Part of a small language model's weights.
Architecture: RMSNorm before each block, rotary positions, no biases in attention or MLP, untied embeddings, normalized queries and keys, capped logits.
Training: 120M tokens, 3660 steps.
Each number is 500 + 50 x the weight over its row's rms, rounded and kept within 0 to 999. Layers, rows and columns count from 0. Numbers have three digits each. The size before them is the row's rms in percent of the matrix's.

# layer 6 MLP down (transposed), 640x160, rms 0.171, rows 75-161, columns 80-159
104:499494558498513503477451420564501402472434509623433563513442477424422574556504525467460449600551600559578408481476462538538463422480518499484455458472454530537400476517406546526519561396505478507528468474434470531549465476493514460446434420
100:469438498447478543366426561459520492499533496518545422511563469497402469478523401500537530510458620492537499528464478543529510418525476453451507492484536437615457473505591537572431421512603501579525486519511500556526547536509424380457508584
110:458401450430475524502472371555536476405503444511513524489517496425504528548504556567413453503500560533413427539517486487552529424530447525541449491497489496514561480573558513564500465529560397450547510439530524460457417449561470568520489509
089:566549438469588479549506491467491427554496484516483518433413466384505549494543577487545526499463474442531542518498519423490486481518496537453492486492490609526485491437493524590564453498496522562508581457487519562416547465463478493571471559
097:368509465491507505579494561545491469550529475434520542526489549491501519540449536434474564517488565452614513553464499453566460472541552526492474550569396540494463550534527415538528519497437519530550473489424522508478560545533474525585499677
032:606497469517591469528416478398535535487535458505357513448596464573558519511530507472536533494457627410491534486541448528508547467495515470519531485478569432510521494485550472534596562527390493510497522489489521530543603447465527501567513445
106:516532436487499487499512441452500496489386563527463481618538496544503460527426452420503470500440557548468514570541501538472465431577423527490483503578544536572392503473468521518500495394485510410493527546468548462530530519493425593434476408
106:516512514556528466499572510487522516460567500565539574521584394461501432478466481411391549560542451492471526461488509528475433571519470426553541482573464558404459528489461495502417446567492457369531457471464609442548519489456420424483494571
094:501511478462485540520390569512480516550464443514525503576516528571489490509482552516426502523536498453543454549538493505549402505530509462457374586471446393485442497507445473616540489469630492522583450501390560423563506538573513407627467426
109:441407496514471442625461505476509462552464436550537501527508552479486504467419409554431485468460518493485458534551464433508579614429539414445511474549450478399517449557471500517524549434547515452484451501390552492610529635557504519507497523
038:518573492462532513456563504446517557625540607480480441592461506495387521472648522447504539522529523497542474499453487574453522456570537475506534536578435500495492550493480520448560443461526453614447527502567485490584530460505540509560538527
090:513489556496570529450518458449516488410541511464451555507422532510523438459475576425500497617532562403448531481525515508491576509459450432426540500495550442451520478533493533590461560416474546633424439517394518551485462483441576550519569530
106:538544538561424522514517476458542528438503426468468494488512580513524593499429494478512517465594452573520464465588538624459525579520490463480471543497425438357519474480489465437432484517497498427549561523519545456495497499571631577584427556
090:481546462494510570523515508489501513485541537522474485511501420494465556496546525553571423495494556469449439524465553541568523613529464584533504469467466523395598531567604401579533501588567463498527585532472489493518477516443544439461568450
087:525533402403442500547436494491548575482486502521539527539500466551474439486520512488501469643426499497448464491523424542577508559536609489525405432528440632548560586602451598558455474569490473429586494547542540472489421459502496504468462561
110:557551572514400498554426459513466512444465489466555521535477488490462513532529481515621496515496498540517484512550532533506520506496476359427468504462488539331480536523498475476494548592506501520570527451576516379498497485576605492460469423
095:566503417486508447444454485555496538500478544493422492488482509603481493533479487459515514428422423563418510532575449509407492501552474598527512473546493484529418512459566493392491469443587449364484570452511551458413466506427503456447478506
110:482503496495500452467464481448567492513490485538488422530526533505482567492574504418561506514460501470639510408568395509435390480458570526492470469572533532557488471490427465510490533497482500465561468494616500541514488379392521500510526485
098:543477374583445496558460442419612458427520475503477476524488507521537586519467513524520513572457532459550410553490473479518585583481567535425535531605552465470601540572458542553504478556568589460566542559472506458495497548512477463532558564
095:490491528539449545569465470445471487468640444595469555538452565508543492500388572508476464547490543407504450425530496541512509469453524500541454471480547485444538534496492524409489538422568563573530445463353486501573549523496480440596502594
099:517562494430518494530501485475554449418459511503502546486507602362477530557410472478380508590537493517573582495521421495581459499463518513449575559462531507512483466519471505663470454506406481445508421455412563525379527478442536465514483578
080:383443499470502535457453451465479509505484510454464525465407505465531509546456538508523452447456534393491481490583526545575486534512507487446473528421488495484460575486484511568492488411537502421508475491504475444522475569479494525533580420
114:537609530419425532419495568460521483463433547516416552450634491525525453534544454403516505460512480504465519448507404485497486549557568532579444538550447525482593596505493417521532532503594454485550516499542565483469493537395567524584515494
102:513514486477487458505485562418484445453452513458481519398509497470440555504556541514524457496496556522444508432554526522451558508536483516507502563526389506465498475461532507618446590421532538541504517481478597510583500413467546437479566436
104:569427521524587479598396546453511495484487541482480564578478567484577498561466567468454449465439432458598534486516413491564408445504503520462492476442597577638507570606507416522458471432442465507523480469514546531514469488507575484618442568
104:569546452574493554398497560508533463584475512480481486541555544460520478618496500516574500418523501435504502570507489525495473504516467420551461473529501567554457531499395493448430581450476503562449606463405505474464458588498526513541491445
097:541531359559488599551537382557536522606404516499470521489480470484537524523533514419520583471514594501462527549508477489525439487505564456530501603412469509375506584477518504511515408506534473571502538563518503411454451482518387536555465519
090:365567496568474493401464562414454388446507497542470442508596471462481528530511435511586467540494435509436550434393462518507513546558526508482525410518556547446513469506500453525509449463497411542536453577562575497510480551496487489529536447
102:466558558515592548539550588468604577532605498623517553501542537476530511418592534622500556513512493430568400607541556454472570502480519521508489438472549560473550481543452471555522538466493534471475519491525522583468492395491504385599434487
090:486502490547388471541480448596452498490441479517565536515494513384469431509509529501455483525469468463667427593528505388567458547428453514522479445446550565432546505483456493474482516509533483422482476537488393442515457555427481499458445518
098:550509455558440475524415513491491570453467511553417477503476509642517417512517499519547481521428473491389428518446495562538444523555500498600492426514505484543450530490551604512561522451471528464527538550532555549504508530508470485498481573
096:423471524566467477559429591515540545549472472449519451570524433516460469491516504484523563414391534516505483508475444580451554451452481561497418477509497481468450502566450465457452475569621426537491436518500527433481494483466510395572519452
108:503590598476527445430480524443482496640504501481543571445448492475427565505511492493541450462520532542543412493533503593494416561549531457519538507432495558501484544448515514513569502499596487473494490423578546489554536438566614541447498508
105:432494587440519508490454493546465504450471496547514530435451414465517482489490544491456466503360607607497464521566447509465538520526509502639538445558484458496519556475503482486450553501457493413562522462434545428458480499591497527452457397
117:542433536570468476474441542461498510524476505463552469489467488525386453522502408438542484504384558540425535654576422581558499553541511458533516480414563474474463586536510530586519392457590398485456451518597515503416442563509428557591557504
092:471467431468544494412439483481478532420514504474486473497608516566497467458448630500573546540562546560473502419596577554343472485500458533539492488533501490493418545547513446463471517423485487425502505504449505523575492490513488488496463484
090:482483564527542488586523486522438500527476390529460582352454453477511467621441540534465488478523467479482531562538509508509469526470469502594584444461558471500484468510479521570499481545473508450465516557592433458498517469526453553454566618
113:499507465546530411446432563564495507618497557468479510468526451435548461589472489480443549502468494536438576407546480499523499505528498494598540538482509443561528535552497448577548475467544476428511486494369580526531478516524466464684498444
090:484496477440536562475644593571503488571531509521571488460500424353485420519447471432534586487477500446493512520495469481454469531517443480507461485512536493542308518452571550454541535449492495468527469461372461487478501510597534520365518604
094:530591540486497438438438504469413479440516453491572583412509482454491434440443513518396495484565578474505483511487523529599485555445477383514515470606451520464487540385515540478414500485574596533492527446558500583576526470490527560480514568
089:489477456487518562545442436609480567471483510430553475524457405454436474558415531521474462490446593459531422578523505446484499554447437520510488415570487438490533419493442558432491488497509572732480514527428457488518465506518504525477461466
082:486547450471477474499489487516526458514499521537533536568556485047519546470516483513504515533416457479518492604526494493492462469464573500540474570524514539507406568543477513452487473567472405448511549498495499478457501493531522470493498466
111:509446492589480406375538455506563455586463544442547476494470503495471478547499456466529518526562475478591547442504428481480541511493441503520414571554488470529454520497457443488531536479487555456491557560436445496514497414456562441445358583
081:516472542489542512470504531479482387415518512528412530535566556551509466485362515560521547422521597482553512394520514534442407410445541431525455552546557393592545507501498500404423509482480486547508484513552554484494495479556547566556496536
099:576466445507519471527505556531510575586431449589511356428474456421413564561555504467552557501573471508544476411503511483509507508463559556543512488484507496528486577487407433510429488528470485396484503454440458577498464521525584553473480433
106:467538479513447548485441667486521535543534540432466560487515450442522483475604526540532502469481591574574505470539470558522520460546523469573497530517545465610555500475463458461476576528475463522525479536492563479468450544435422514467606512
108:525471426477455541560417332502537524468534537541519542546487568445539546444526455484535374554491470486598545397463439486509526489478542511429459457519560503568532461487474438508493578454498472492568581534462510449446563481556482445489464483
097:465506425484422501537423553518466485443546564567428488434514541556474582525470433483491430466542561493485423506517536617556524552513529471528505450515464478483537536550546555487449527453558507430561509496472468512436450535430577554529628374
089:420482587589585482444480497469492501550442477477507500513497596384469525441453522561491490609636506437475476478525528475557490495502474520468517500439500523455478440496489446574515475490475511614500464494574527536470508529521565477493426536
102:495462504461543466516455480427500423529465510449588437462510474572475546424563509539595456548472568502470536478531523524525501502521580518538493572534505515566451553484458500567501541478551447465466537521567512527460482438460549496493575513
108:446499499462463539553543579516491521498515524493439494520612537413597459574478562582586525511483463543429484498501441579547465551514390551516523415421541554407482525562460524582470420463558482370440532513441427527466388485428514442465465449
095:579375555606571523484516537551501549520552482545520483514439545516416532568459454583489522500536486554500523595516508455608529481606509545499557527525511454442479428428539482519477509405514503566485455507535465532506478479519482494480517503
094:535523501457507484594445517478471519552481492479481417354591447622519553496487499511500530535477551567452457550546542581521454480512538486420459588466441427597541521496499533511470381478557510400487526522459502509568471530548473488595533509
116:621465474578439484590514511490496479546497413562532565479510476461530536480553464422535478487445434556577546495509543574428571501566449560504484519536515506457533524527498483478379534459488389411520472470516511493527563442440471479534501490
096:574494455467469489535571446583455572538511460537512458505567490417558414552535537571477474450526480551471626469486512531410458484507529540509518525541511488596462554527490451479543428495395472343453550524426546530478487528496512525501521454
097:475583480426450454428612440504495561493554565485532548502452397475509489554549519394510496556498494457546499507410414457437411492547527491520425511532463457541524446568422477533515533484475463491425578455477514419551508390560449435537379484
085:554488445478451464497567506481532462424453569569570520469439537358509549541509570535548491532497567448542532503524506522526516501473476509440462506496494569458551551446531484454498551535424504574419460543466656612504525538539419457534480456
093:498452487515556544562463589585472431438461541469533552491449635465448506509504474480485498495472482401618463475529488438525451499488484446476466580523424390458518478461565394418517550440429532462496354535508584637558545457475536499569474494
114:507578432418502431438495451454481495529529492495528521434468402505489483485621594449545512521496439470503585570516504451443608500512449602501507456489485455463539570401457484516587420501464529518532436562513432473533492511433524456482544438
090:488591434504564515524479555458473451452519584448552522484497519274538509489451456478565526512507492447452557512466495504480611458492527506451593510467546435437439570575533495521438436484478564356563467512441502563432530462515520561573455461
121:572493446491489471569460513514390525528562489613480552425536461503459504492499598471474483473432499495512448488513462529487555439463474576569552510491498482526492553515539519476578438437443448443606463425478425554480448433554563524569523481
108:496408515456568494576499474469501431485526490565468524488429459526481407526505517434592465513467449612459540463532481503481411469461495521417526550483524426580494510528506573491490477488468465431467467439555613504527475492433492526538416554
085:489480460547475470432537567481479546345549574443489586594463480500514437475453528529424460448481557500458503459502451578508544548374496480451480523494475417476499519519420486507474504492597557525500535497503507443515507552493493460600491499
093:409492394479473527431491484443460471538538570472513483521515556354552516580456531476511574502477499548475547501590461505518442521544537518496505536489506574514429562480464423604579536520501545469509561529579469469447519475497561503516530457
079:477458477575369544493386456512509531475460423490523501416548483437522494433451562528572520541500505484444454500502504541482507423604517446512442528530586486553507574516612484403488441493524478327547531504438524490455542512481463459409437456
112:515506582556459500557452484512441494476493577529544508513484439482549379520408452431475472495536421533468444448495483450475380454501487462512528443512558463547549461468467486535398485494577471453470473458481489462549465542537454535539486494
098:528522489522399503421570562458465590413569433529516591534536428451602539595598563537478519471517527557467538418516524559600498520521505467447503488588494459434459505515374490461532528418429509470517503479574472542554430555473451522520519569
084:539401439559527525470498449527588547467505484421489554526479515425412508534423420458533569468614471501581456540514494508538458483466529430464410479522511458563477405578582501438533478585539535408504463434596463463538500436522435479442474541
103:476547442491437464568561463521557463509499432509444500445391518489580548619503418444574575530516532507493501493521514466524524560521439551486473454409487601444507523595498532534409472514526471375453475481570443453521452576505505502502566474
098:463479546531449483659460363476482466476521506511509482578552525489415633576439485502528528532469487518520438481504497488531520479530507476481431549461460562575505519489565419596476488522471491488486431542546609440507473526597579440523479523
096:502569452466510470469447505458527368428483501525517550386597525376457473601462494493584459532404544495516462487537432511561488542465525452395485516429547505401442492476533505552518455410554477523491518470487574509521498494494534467513517476
116:590380481520504585489567478502551492398513499421478454470464468521521564521525530515514511526483545578548601536466456536499383474443530549423539477401462454432496533519533457432420455506463449501517427473497550483552523474547430499515578453
108:513515462572442512534558430461491586522470454495628512604522609412503506455495510467440495532518559443467413527427551469505498580546547602460550588490422417419492505472425430540475554432497476545498615499551487508504477546549634428474439548
093:445536560553553525456464533442461568546548519501425491548484487454416539434433508485418474367488622443534493507491581528460467513537617503515578519435426435440494476468440543530508429441512577501460475442447523396488501568448546432520486468
092:534504513430580560477523548438495495510475457557554544538518528297435531389531473498496548575503469427579507485453589445528514445509481509500479438401545438497536387498479458485495483488546482650523555504503426506497526486566549519524398584
089:464506486405539507543547513384468519594536550523477455403572487255473542510523567562531523593469416402591534459507534442539492520528526558461467443443480448485461592508502457492505466504488516591471495534457488557521599491496537477521463528
098:523534478488438524352444531518574416503481459471543476487579442574457535456459464469572536510482491583493491529543475472507667513495502539512433494439578382444460535515499521514528459438521546464442564519548558429466543450443545489482506519
110:495479510504458498412522474559487512537522481461485481428598487420473500468461567433518582379487531446531458514512520499480550540505496477495490462459503537422522503538539519556522459427527407458479532387451480561476533464482478497518414455
093:558495514492456502466535425531453470419439516413603468485476483585475548537476559546504524532532572497492530473436446396532438436538460466520499556562492487512515498527525469572492523554492527458574451587571507593503441557510523418503529557
100:617496523506565415516484448516544463601457439564448517462463470552522551599455492509546479508574480456509503524454465440477519408479541506466404555522479473522526516482464487515520512522450569462511502456466540467542446511486557443546481478
095:565449445436553521436465488479483535430482470502424523510492586529530590534465462470519509426513505496495451451499452444592544439539493441485452506455481515447566496495467481580539457454507520578558538470544498555450507497456506520473471393
100:566512433398499481503481524488513543425533558474444462398588406453537536523536499476524521543517489561475496470507434480477446555477559600509462523479542556590470597503530423524529485362432489456496471472500496523487473469551539508608473478
084:571424449444515543452464473563518459515455468546429505479600480367501500448492555529501474443469478612503538433498499500523501388584570487504417529526486468612490503445466505529531497512443475456498488536557499501462457539447500480419554508
101:509537484457472495508473522479587511500539505518549525522521432458514488502556393491460539444544500542576511424533524569491415581507544524536507428509504400516568507501462413512497469468482525509473479436482515475567502481428551475476424505
098:557505554472452549362510480550513545457500586551468546524442516399456457450484464445483566519477502425540577378524522443437510497498455509595531512498500519572380475423486478570513533321391555439478526455399504510491452520558439606467531479
097:524511470509555519563448562419474354476524532515410486504525541443507504472478503463515564447544592531499606417583443425450481524617556487551498541549490494439505505534456451426505456534481504428498504504444415645420519442439530534511466517
109:485560488528425478455519467523577483496615468487478477521596532502513525426499493508546501494563485474491618542494503579443528571528501489551554528618490509519530518522483580493595488487549539494476476428426533471528575586470499501483515373
# layer 6 MLP up, 640x160, rms 0.159, rows 76-161, columns 80-159
100:489472507454572532494389533481476526540486469499503543615586446436531596528563483561499478546517449567485583448484483509577488605451454555597515523548576488458474445515588548521569537502446482491524441515563456539409457554515494396504540596
107:550443532437442458424507467451554589464469418569567448525455471562494514506426503553452492542546484451496559494584431479554494539553431539542501463572468532504500499511498395522532462536596473476518489475479481491533452400432393484536542444
099:464425552502511482517467503550474524473480478415516507441528527608532359457390447539482530517580419462525525579539501475495580493481505421488507548521487528503481492475454485545474486587557528502470382466495501535548476508538444474509550534
100:430455513447477456547503486545486482397557362471464550520436512506572584528488529548525477541457610563587379489525589541512484485508480528559573545632495479512543557515538513479513587510594446452504468450583481520520486471486513411577501486
029:510424495538532484534490473632555404519520432470488466440480508512471452480482563448542488526491568440440481404424535502488509479543458436470495553527522569633454574457505495534451579553522558392543437584480468539525538550422457448445526526
110:489431417541529424449513397475476481492510440532462503468535480556412458396429531467391517489532512508551553472485482423477464442531441437549445555505596487389504587504527584638550427472466478467527479496513481569572531454498501550465530452
100:491476405556496563490595469496531631439483441589540511526456519515560472487461489474532531576546545442368418505489477598423417523527426474517449468473480520464497490442418468500510518592522482459487452440461509470557550450488507498545502493
094:438502437521502478427451391520518545510509450454496431581530495564564492493495447481413473459569552575522518441390526512566421558559469428554508539471617506477507515500507473500544426471531467493574522497474550535473574500578444447581518604
111:467466491521461468449438586563436445489515507469483477504472564527469504442542440521588482559514534474515541485520400449489469421486494586404515466424426468452468442485461551593455499533550564483472490521423590581414470531478488482510501411
026:519565428514462469443384531546476445584507439481571481464474481482412475477528547435591560583511455492415440443438501511451452486557386546462401542562554556514511471539561539500548495545532522370551402553524498437490501468447465449496500590
100:540539439490435534556563479496471568563444467543554509503423535579446542467396524521522525562441552516469452492458516520471446575496563467466653476506579400411485519452526421453505482533560497517495473453515473597562430446549496515494490535
100:545439513581514522440436511393579473470533410428504467532551512518576553480522516425525463581543517567508449554543506443587510612529492498487500558494611551473479589455500553526508426468462437435459398500426512437498510464433579545551466526
088:431505457517559456461479437477551533515633434421469464564578401551446545460547457542565453432489467462556495532612624462427522524447509500455492442514505547514491487379611463538493564517490654441505558495522504537480512513485537504529516518
082:564554578544469457499360459421481458475566452527534513466534561539544519523559529544447548378516545567547509485511479501340535506526479536466476527554581492471583462499492415422595483422547477423460482506459460521534444469489472528457487516
107:464543526409435468521527459568604506473496531464547548425417578528506582534483489583448536509406554588507492430511508436448580518528517504464471555480497451418456488486446460480499526509495620444596570440617482520546556526442507462524456523
104:519564520477446470497478473551516484541527455404469445453476504510547484505408544501535434485558496531486532468591510431527482521481480507501433543527603513476591535537603445543418454504537529503378513557489467451486562495494587564474536528
111:438549550507462341470434417431543555544526435544482599530543537527482560453474503437465517514490435475556514364560482517434520559521540537485565525542591487540434512622509468521580502512521506482575481454506591541516517480509586471547416472
104:568464505565447637504460487497596544487596408528528531595441463534512555492451455537602522460471597532543388472431462376496558560413418533481577499497505534500537497526457435509578516536492481510466452487571543507418407546497550475534521549
096:426432591589406565579449638440428451504456438455535562425506548591532458551513567478514527526401521540428544539544453459544423532592497501532525445503505547573497490572507511527491461589446584432423522472548504529469566512483437481536499531
097:473623534501393485537519439566477396491503495472380512418449499461454452486482506541403463591486478532500527472535492503526480571446508540496576578530477428640435422466563530493507486529532484472458488471491566492542499530533549460547520450
082:489430571593512523551586513537473473528372421615578575390504517604483577508498433520556588531446493506476443497421509544503466459513441475529543561440542446612464520518540474510511512455579526496494457508538463546536509506488447504494581475
111:385483486465441448484529485529580494423474527493508500494528499528502539523461441501552496452507509531477526471570447532493520478495564478503472545556517450446530440551570527598466485530486510461484482365533499540523547446529530486543429541
109:465564518580473424474549471473402444544530459499510458424553513503488466483430408509555501498425532530399474475505588511459512495516470500584501500527482498396478509441469483592496491487490479449504459468549528505536604512547559468488506500
106:487496396551467548514451464493486589551509517439469570546480542531585469489564486571483496482517457494525570459436544548522491615507449479580455537409404525486454486544519569455494528520524466476499517572566576511431549563493466426533417483
106:493487507516609546488439480589500406586543462537445567508461450465522481507478457522554478497530472543519512523589511506523574551470420505459534439542600516529464455556473538497599593560581459447473469515418481598523459577383503527504574476
100:557495373549577576384432403556508528487514475500532548501542543516503480522498620527495423490555485405509532547575567511461552569510499543451413601522582499505457468518514525548556458559519469470458563485480479520571430533622580541431521560
096:453387475476573583527447519497522499527485596506476544490439459507499466521523544565539500557522537570532537541467558453487461438536478489493511417528516362563516529459552477488430473482517537540526407517577502449442443572479527561455498503
096:529515492539491465539511497475535548453576580536478469531439513545470449593491479493486540592473474526537480558463528535521527570487396525518549470487481473528456473513578397550532492457502561505552437465540489423433533427448603424552538524
093:442410515582498505466502437515532529433455537465547444530515505519470482452513459555448409538599563431452539514441563532517442512504595553492416447557439458554463496482541418501494464547537510527448418530559466514537449504460478559499477477
089:493511489565528428550540580530507453432428435465420504475470541500489553442497508563527588578497507495504522421528457590446605463504478558533481519493452577527466531567491476521407442511544503450485526395505585479554517474578523491454523519
092:456484466513391483461498550463467559523463525536492482473464471513486369545502545432542523550495507506564513480495507500551546457519513490534491547543516575639526476459505462462501487479563444482544428591600497484512459515480486571543463540
108:573510531484422495525459477493592467580529371618563520450479431570493492497497519386573424610470508503462412507465388537493467460523503525509582559480513466524448541486557540505517495498540396528528443548565492524471494561519550525490603370
110:479487440499541482520414554583492577511534600543401557434419531496520529588486449503488439492428539466462554426443449525530536545472441374499526415565513431446481567508492487421465643514525511502535507499491578520479451523510448468450464534
113:474506518556405509482381459436511447560451405625635472538471572556518469455435611467519505517508472527482520522637464499574508543483444549530530543527483464514413504531489458532548537473493479492497455470412527560484559520484416497442552495
096:542454510548492455559453481553512523596378491517462526444533530567493512538463535484450470535514544549515501511566587498527520593521484430450514377517450560463474577550479536545485482523562568410575515443467435495505565500503497456443472514
093:530539422488452494483494493523500530537621421573465511521424449482486509457461435505452388590521504539535494463473554503392437517527498542593527502526458454520530500560551464489356483503500473467482542427584561496459429499531599434496518582
112:487489557458460377544445446471506530479532487446559498402544610509517465446454544395520472454561431409507475476513461538527528531487406441562446522446561465448429511447504563556566454495545466503541482491533368643524495426473581515442529401
093:453489498454503473441426522464513562517543502545496520462414533467444586565495560533541637509478498469499462346408504533517449568547464535525571435489472528484544470472559469517512500560430519490516413426408481521452423530528534573488536543
097:417463568471401451523443486547585540563405513534568507440461599626514511526536444515477499557537623535391542473475525457515501529479473490487457499496562512504484503472440553503465462522519526485427542471444558543529573508520513510510527533
094:502467521508570511487494449539613374496528466489534526396540476584476500464417594548531500578487421534442487492493604468477502531524424478446429398555492432523482466552520588519464548524463451514459566471511454589568529544539525454465544589
085:515540510518581539550452577451506512556485538478470470551459491401455437462413534551563574411479472539558415513429537496535480501516602557449584439455568445554539515468548424580547545571561479505494418483419524535479532514427522537461526458
113:551478472542416487514481442481508517519492380527509565470518520499511536453471438515531387559511531484534474440415380492536481560467380459452474496500491605542413509463475559547508536474460554479525530495571571425441516424565425511489508578
085:446524418525534629495485535451426582565416444455531512433431430548529457511524469574464443504490536553507534538419459502428463600509528494516599395482481507470525519550508475520415497513602580519565478497533489513524523425523497596498502522
105:520365585493548443482502492565442539522516427479517551484489446541523627488499530505453508523572463584506411530456545435554546572476453557585500499460460563424495521565491467507387513599459455470580442545508433510482527460502433456443545534
107:486470451585468446495505520592443497392519574514455508472528475532453465548472409546490497517411552350544436571452443463532388443533524525520514515531465482437431543500534536515604472511587453482519460451482448522500514589597490473503550420
109:528331489501517514433523479425445549529449506449529543506531502584567540573525483497553506507487539597462500420365496444528520580454439561475523524581572455558488511494530417455543563566580383468532450557547425484469602497512495418500465515
102:481541574492525539521445496508431449402568559517452536526483479556425511499449568488585489508448549486463509517431542553539460495412506640519543436535530531448476395454507509512530506453511551482431456464374509499504517462453451615454565390
094:447483446496535479527450417551438558464583436437434414546512495509537525550451470579488485493526555439528535446559488407421477496506506550484436526515588430512518528459577532452457514464524540571393392573556480483511472507402550458490463534
105:534466538444493524562513446538584559496518551450449421500476396572545519440416449542468491585549583451503529451477481400530527510545436553529525489556518571548473471402571482477528471545552579496457513419562498527476460565411517415516501517
108:552470407538495524561503546484480418520516506415484467482562559556491583476474547542557560571423556507554471438581477561457356513496438493493470535464437535490428409510477530533489445451560434542452534489499490571481482514505427453461543519
102:497387508597530546542483554577497491525512625497462512413503490510455540546427499682440502566434381502505557495537497470522552546495515569524463441498530498403526526527492501541493563543477484456426538536499509563520459565575499448470578564
097:515543492469458482534471448544493570437538469539494476508469378521498514482524490514515511525403492539507547460439579469452630527495537538477464426433478503569502472438564482422487483383576451510513469428525536550536474487534514486565553514
114:586412492531434580503436499506466568472500496518471467584410601489536491508515529534488471529543548450466464503483453503460570490577460381461558517468529547531572499521391479530534474509547462455535637535512399505556555489467500526504494486
100:500533564524558504477454464466528489534443555643572519498477483497491530511431466487495458501418601437470465452468534487488565459502571495460548532561411459481452504584492527507482535493532534406470512512474439476479538454426420510484513505
091:505453453481546614475509515467458541505365449579505447501506496544449470527539462498449510495399491440483437435519481536467463524536489469516450559414421485513461384529514546491495528463494500504493450527499465437397496473452487518518521585
084:495467502490470476584542495531485480574470425513608551441531523591507508525438495532449535543471547484481546544499466507420507489529500444510462478445514492505505522573552547581511444475523579496430465464492382526518586456456488439487652533
093:502515541514444462574556432495589505570436576413465536509578470525515485426530481577533630483514583490509617576492489470579527546552453561552536433429551525507391475513477523516462525548516453477515501518448378445420452560445429492469475467
111:514505375524391477427543481497510530549576531509530510429453615516457395447459551468496535535454483470377462429391485506499503524493477466569486506552518461462440465458519595517561525541444491437516505532579511557522580562442510500505581534
095:511510566508491522521541551430482581504493492451527444516537457477563482406539536496575417519505533433400502517397469475471438484617501493526485468550588469510486522509644481440609425524515552442524460549454497572590569485469438434440501508
119:443581472526468473556465467466470487466571398459522442510537476552469397575517532537499432533423467472478428462500402450524456453498540518469533506520455513409479429481474495432610475541556589452550505596535484510485479444512464518457508489
108:505548567494469457527429424436426455500574507573551557531552513540499437549458552483605408535582489436475460510581489536554472512535474524470469529508548472559492520549573605488553595533604535431445566555572540503497513417439513577513516501
089:473545519484529441489473523535500587525475570602489618523554520555525486511481565538493433494477530474437465503544519516583514458566438585428445465493530517474544452554493471550449544539561553471447503575545479457445561381463497487489509474
092:473416566494515516485479519588507514538489461489449523570514469505465494449422575541522429497510456527591521412560521568551490484535463588515474450513505518567477538583490449457434516534504495474509510529486433532449516419570492603520515454
074:499550423506572539501491445574562383453526454491533533514476566556510499449484586412479601552517417385464477440484556513452432448521564486475468481429390553505505533485442551541536588427502466460375464459600484545447426410490527557523530567
111:485486488501413531456480445442501477509540517471506515465584510490513586469413540442468564589494496490483415468504567497499587453560461571479476539598439526462485452510473435559494484503483451457436546520515593480574635566477535400529492516
101:508444490499469517519523531510528555413600507533527586384508513507493462403514469493471528611489400503540506490529462512509544572534543452440503482454553407514448485518524378525469445402514495498547539544552420470526484522544444459428494551
091:522481444600603560586466563513522447466519460542442534576516526451513545481488497683581492518445442514524533528639426550457516530534548453592482551485461537466499484438456433566526444507557453504524488521569415510474493474577390443447522496
093:441494475600482538483472474442498418518620434548474519563485522564473440486466485459461585570551626532611565510408480513424485467594462541536504516528453510420545488454498557462522557527469531437511481509451512484560449508477520450516533561
103:480520513558441405537505415558485434495427545555445486492423503538474530516498445568576391526451503482463440523494486502489408438464460444513393516431492492514515530428541486529529464428546498472399484570563594616386456482561385485414542481
094:426582504493468460446440499576540446544576547433487493482581511448536445569491501455488557555543587564531489510501572587571414530417557531482472480398523479562480446526523484495559517559587488473457457485629460507462484506515512436556473553
101:527552514536512423472574470482633501571462465496595439480484475484453432552485587520533567538509603461537544488406456441471408457493479508504662450475468432511527447564537434462490592510495531477410502488479506531493543480521453468402542448
103:516462574502403517364457522510520576502484535538593516449444537529471502568467350395543448515467533531522469498484568521432478539534437497570507434512459457524488561550549480483590411529531575472490534538470476512527523539504466356519528554
097:459481451566441463524468547505528492621503452491406543543469577549457553486469607540379522533429627514515521586548447492525516546534566472467534447473557475512471479491320524531408423548480486430345430515439456495553521546521573535513539525
092:494463501441425522524388473515452455466502449537492475543481485494478463511509537503519579445527552444608539569478520507465529618530491524437478497444497436528483482510514491509490411559580416537494420476534466516568499553478609507592406410
095:513521503496478438488505511518520538527474396499482509420553538442443518459499603566560523529423483545643497504536428417404473559555477592416563453447524375497465461510583472496508445541487500486529371540464494562549637518541400528469436500
095:501597513485488540391513480435472483520535489494547538578564483467420456482486564401534424480495532521467411455573548519512548547439472490544502498426496398565469484458518512563435559433490599510447542510567468514447533421463478460478545560
114:475565423576532610533504458519606523512516568550459620406482427526530432490406458501478485502468483598476414504453480468479472482510480459526472556576479465531467532527495512421459587484563520483588393453525474517441513569484477419543485557
085:472498543524563543507484491515472470437534543499494430439454457496497519494454577534491578519574430567472542462513514502461506502520431459502455558549553554504526449466502477585504520494453492485526393590549429482443523511327493430462537597
097:503512537494586520539421554500423566524562556521418497441505494468553588553492522501455514469495573498399596533460511504505407479548464524496488463483459548632544389552439542511459518458537503511536427450562419411541478511408468500499494552
103:506431561561481520482457485528471501451539498521398515495593495542490471540453479452493535555493489512511540507505622458601601524513520496604457587459534441527540462508526532530490486557394519517500484496525499524458539535500457515453506488
106:550546510519504504521542470546497513554483537522516510497474403514540439485516573457470565536470525538517462480515382511425522569546416555448464549410570580543539550441539467543473474469599535503450485507566460481487501518484517433485532394
082:546462534565653490462522508452494499544433517466511509500484590475479432476463591468483485553495440565579450581501541526489502419501501543460542499458442435443449469540545531537504504484523633493543516466487521442459516403523519441501463541
091:572508544544534509438466545519488509463475537403533498520415626524626445513489504530514458464433502496453562383416464523558483494504546587454472456555492536395537377513579464560491510511524392557435495538542450509552411523471523567508462550
101:476468503495472497452525462527492442488533415477502484554499443526554384539442502537520421496451396489523526477456435509522522504533553457441517585474568421567493445550527512509354521599417543467534518493472504467447551463487498411400529508
096:409509529552484519489470499531538509609413478482518521466456500484539462433491513515512503522555492481569573435517411592456564516558494581553589535553476504583462538577547499437517591452493480418520520571473633459566604507600429501468486520
108:543464509626464533482480474582468522540534527526447481458516504524509471463439476486492560537505463455372560517477502537482512514407542353578497529495521440481577499561553463352526535496550504435352365550549422470496564566494552550428521588